Part of a small language model's weights: 133M parameters.
Each number is 128 + 24 x the weight over its row's rms, rounded and kept within 0 to 255. Layers, rows and columns count from 0. The size above them is the row's rms in percent of the matrix's.

# layer 6 attention key, 192x768, rms 0.072, rows 131-151, columns 448-511
size [ 71  73  72  70  70  89 117 109 100 100 104  97  95  76  83  65  92  91  79  86  95]
[[143 132 112 118 140 140 134 103 158 146  85 158  98 109 158 141 158 113 116 115 169 102 126 145  95 104 135 122 159 139 149 130 122 146 129 115  89 144 127 160 154 131 127 112 117 118 117 115 131 124 143 107 103 100 131 119 130 154 124  91 108 145 149  97]
 [107 107 162 203 108 192 104 132 126 111 178 119 154 121 123 109 129 131 185 112 130 134 126 107 143 114 148  58 156 151 121 138 131 103 103 109 151 149 137 142 110 120 140 144 154  86 153 131 117 135 133 171  72  85 109 118 137 108 116 150 154  82 111 130]
 [150 110 147 139 109 122 141  96 133 123 125 135 130 144 123 124 116 157 119 124 126  99 129 124 124 140 124 148 108  85 106 119 123 113 103 117 155 166 126 118 153 151 134 133 101 106 135  94 120 125 101  99 141 148 112 126 143 151 138 170 101 141 121 118]
 [150 139 103 115 143 155 135 118 155 140 124 157 156 136 120 134 157 144 161 148 139  79 102 120 127  99 108 145 125 130 138 120 100 119 108 115 137 132 144 166 124 166 107 170  92 111 126 107  94 152 155  95  86  85 123 101 119 135 142 132  99 123 114 130]
 [106 126 139 102 114 128 123 124 149 158 101 117 135 142 131 124 117 121 135 106 148 118 121 113 135  99  87 116  88 114 104 107 100 137  96 109 154 100 140 123  98 144 117  56 104 161 137 152 126  86  93  96 108 143 121 114 109 131 158 152 137 130 118 149]
 [126  90  94  76 137 145 121 113 139 181 138 131  99 112 150 153 137  73 156 135 134  94 119 148 136 120 104 143 135 143 108 130 134 127 147 113 146 146 126  86 119 152 136 140 115 144 143 134 109 122 114 132 114 117 128 121 101 137 136 153 129 146  85 138]
 [111 129 132 136 125 147 130 112 125  79 145  87 115 117 137 144 178 138 121 113  84 154 128 135 157 143 119 125  92 128 138 153 137 117 137 115 126 133 149 186  85 110 142 135 166  91 105 143 153 113 156 141 122 106 143 140 118 126 113 110 178 126 127 179]
 [137 137 152 178 138 134 103 129 109 166 178 140 118 139 113 104 101 142 126 112 127 111 111 131 128 123 139 159 116  74 115 126 104 112 108 119 140 120 137 117 125 130 103 127 125 129 110 119 133 163 108 146 162 131 123 127 135 139 125 145 128 127 109 138]
 [105 104 125 141 114 128 154 104 154 132 161 129 149 112 106 117 131 117 128  98 123 118 109 100 143 139 130 122 133  98 111 132 121 137  77 131 168 130 144 146  95 128  87 124 143 117 139 135 108 137 100 116 137 121  81 152 142  76 117 181 158 130 132 116]
 [109 165 114 141 105 111 103 117 113 167 122 137  90 165 145 161 105 102 119 105 104 115 131 123 119 103 157 136 157 142 140 135 131 126 144 124 124 106  94 124 139 147 103 104 139 113  74 142 150 101 142 149 135 129 109 117 133 104 126 193 177 135 136 135]
 [151 197 115 148 119 160 156 113 150 127 180 157  92 135 143 106 153 113 128 122  98 115 136 135  97 123 116 101 128 145 122 133 148 110 142 114 169 186 139 154 105 108 153 139 108 150 166 111 149 131 123 142 133 114 158 125 146 122 172 161 109 141 115 148]
 [152 114 111 157 122 137 135 110 120 172 123 143 106 182 119 114 121 118 132 120 142  94 127 126 122 106 161 160 137 134 137 126 124 130  84 125 186 140 160  94  99 128 110 111 117 144 140 121 105 145 109  93 154 154 116 135 136 125 126 162 135 114  97 104]
 [126 171 104 117 183 199 111 115 111  90 137 148 154 122 115 103 127 174 105 140 134 145 136 119  96 144 113 112 153 124 126 157 153 111 102 113 119 117 117 162 159 134 117  94 138 121 126  96 107 133 154 132 132 140 150 163 147 152 151 165 111 123 137 129]
 [156 141 155 173 172 100 127 121 162 151 119 154 114 116 163 186 104 108 133  90 137  86 132 120 125 127 111 134 109  91 115 144 129 113 116 157 157 105  91 141 135 107 135 130  55 111 135  93 153 123 145  81 133 126  99 116 124 105 103 129 129 123 141 115]
 [145 149 118  85 111 119 136 113 122 140  93 127 144 139  77 107 114 115 122 148  55 169 131 128 157 138 155 130 136 123 126 168  97 169 123 147 110 106 192 106 120 178 112 156 152 171 133 132 129 138 138 107 155 143 148 122 104 109 144 100 130 151 122 161]
 [154 121 135 144 140  96  96 120 129 166 149 129 145 122 120 133 109 127 128 124 126 109 111 132 163 163  93 146 103 113 129 107 125 104 140 126 143 167 109 181 108 127 110  80 116 124 148 121 145 164 142  68 120 147  89 152 157 103 120 153 101 138 129 135]
 [123 130 157 130 150 143 108 114 143 131 112 127 131 116  86 110 106 112 153 160 116 175 127 128 142 123 145  94 152 134 126 128 124 167 152 134  94 100 150 103 100 131 153 175 175 143 141 132 115 130 104 172 138 116 138 117 103 129  93 104 180 142 105 141]
 [195 118 128 150 100 152 140 149  61 132 103 126 106 135 126 161 124 103 163 127 122 124 112 114 128 147 137 132  96 112 145 102 127  74 104 119 123 112 140 176 132 114 113 127  95 164 135 119 166 123 144 123 125 166 136 144 140 149 135 190 117 154 118 112]
 [109 112 126 122 149  85 175  89 136 147 116 146  93 124 144 144 150  93  90  96 139 100 141 115 117 118 114 165 136 135 134 161 121 125 101 122 174 169 119 161 145 141 107  99  89 118 115 126 159 133 137  83 154 133 108 123 174  98 133 142  80 156 136 119]
 [160 144 128 136  95 107 158 139 115 131  79 124 123 150 121 115 126 112 116 137 118 120  77 117 130 141 126 155  98 144 142  95 149  88 137 101 118 104 130 145 136 113 123 145  87 167 130 101 179 127 135 132 152 149 111 151 173 116 146 174  87 129 104 133]
 [146 129 104 109 135 178 109 161 131  94 126 101 133 137 103 150 180 125 177 165  66 163 114 137 133 114 129 100 121 153 168 139 152 153 141  88 115  99 149 140  73 118 120 136 175 148 125 119 110 124 144 148 150  76 174 117 104 131 132 125 160 124 113 132]]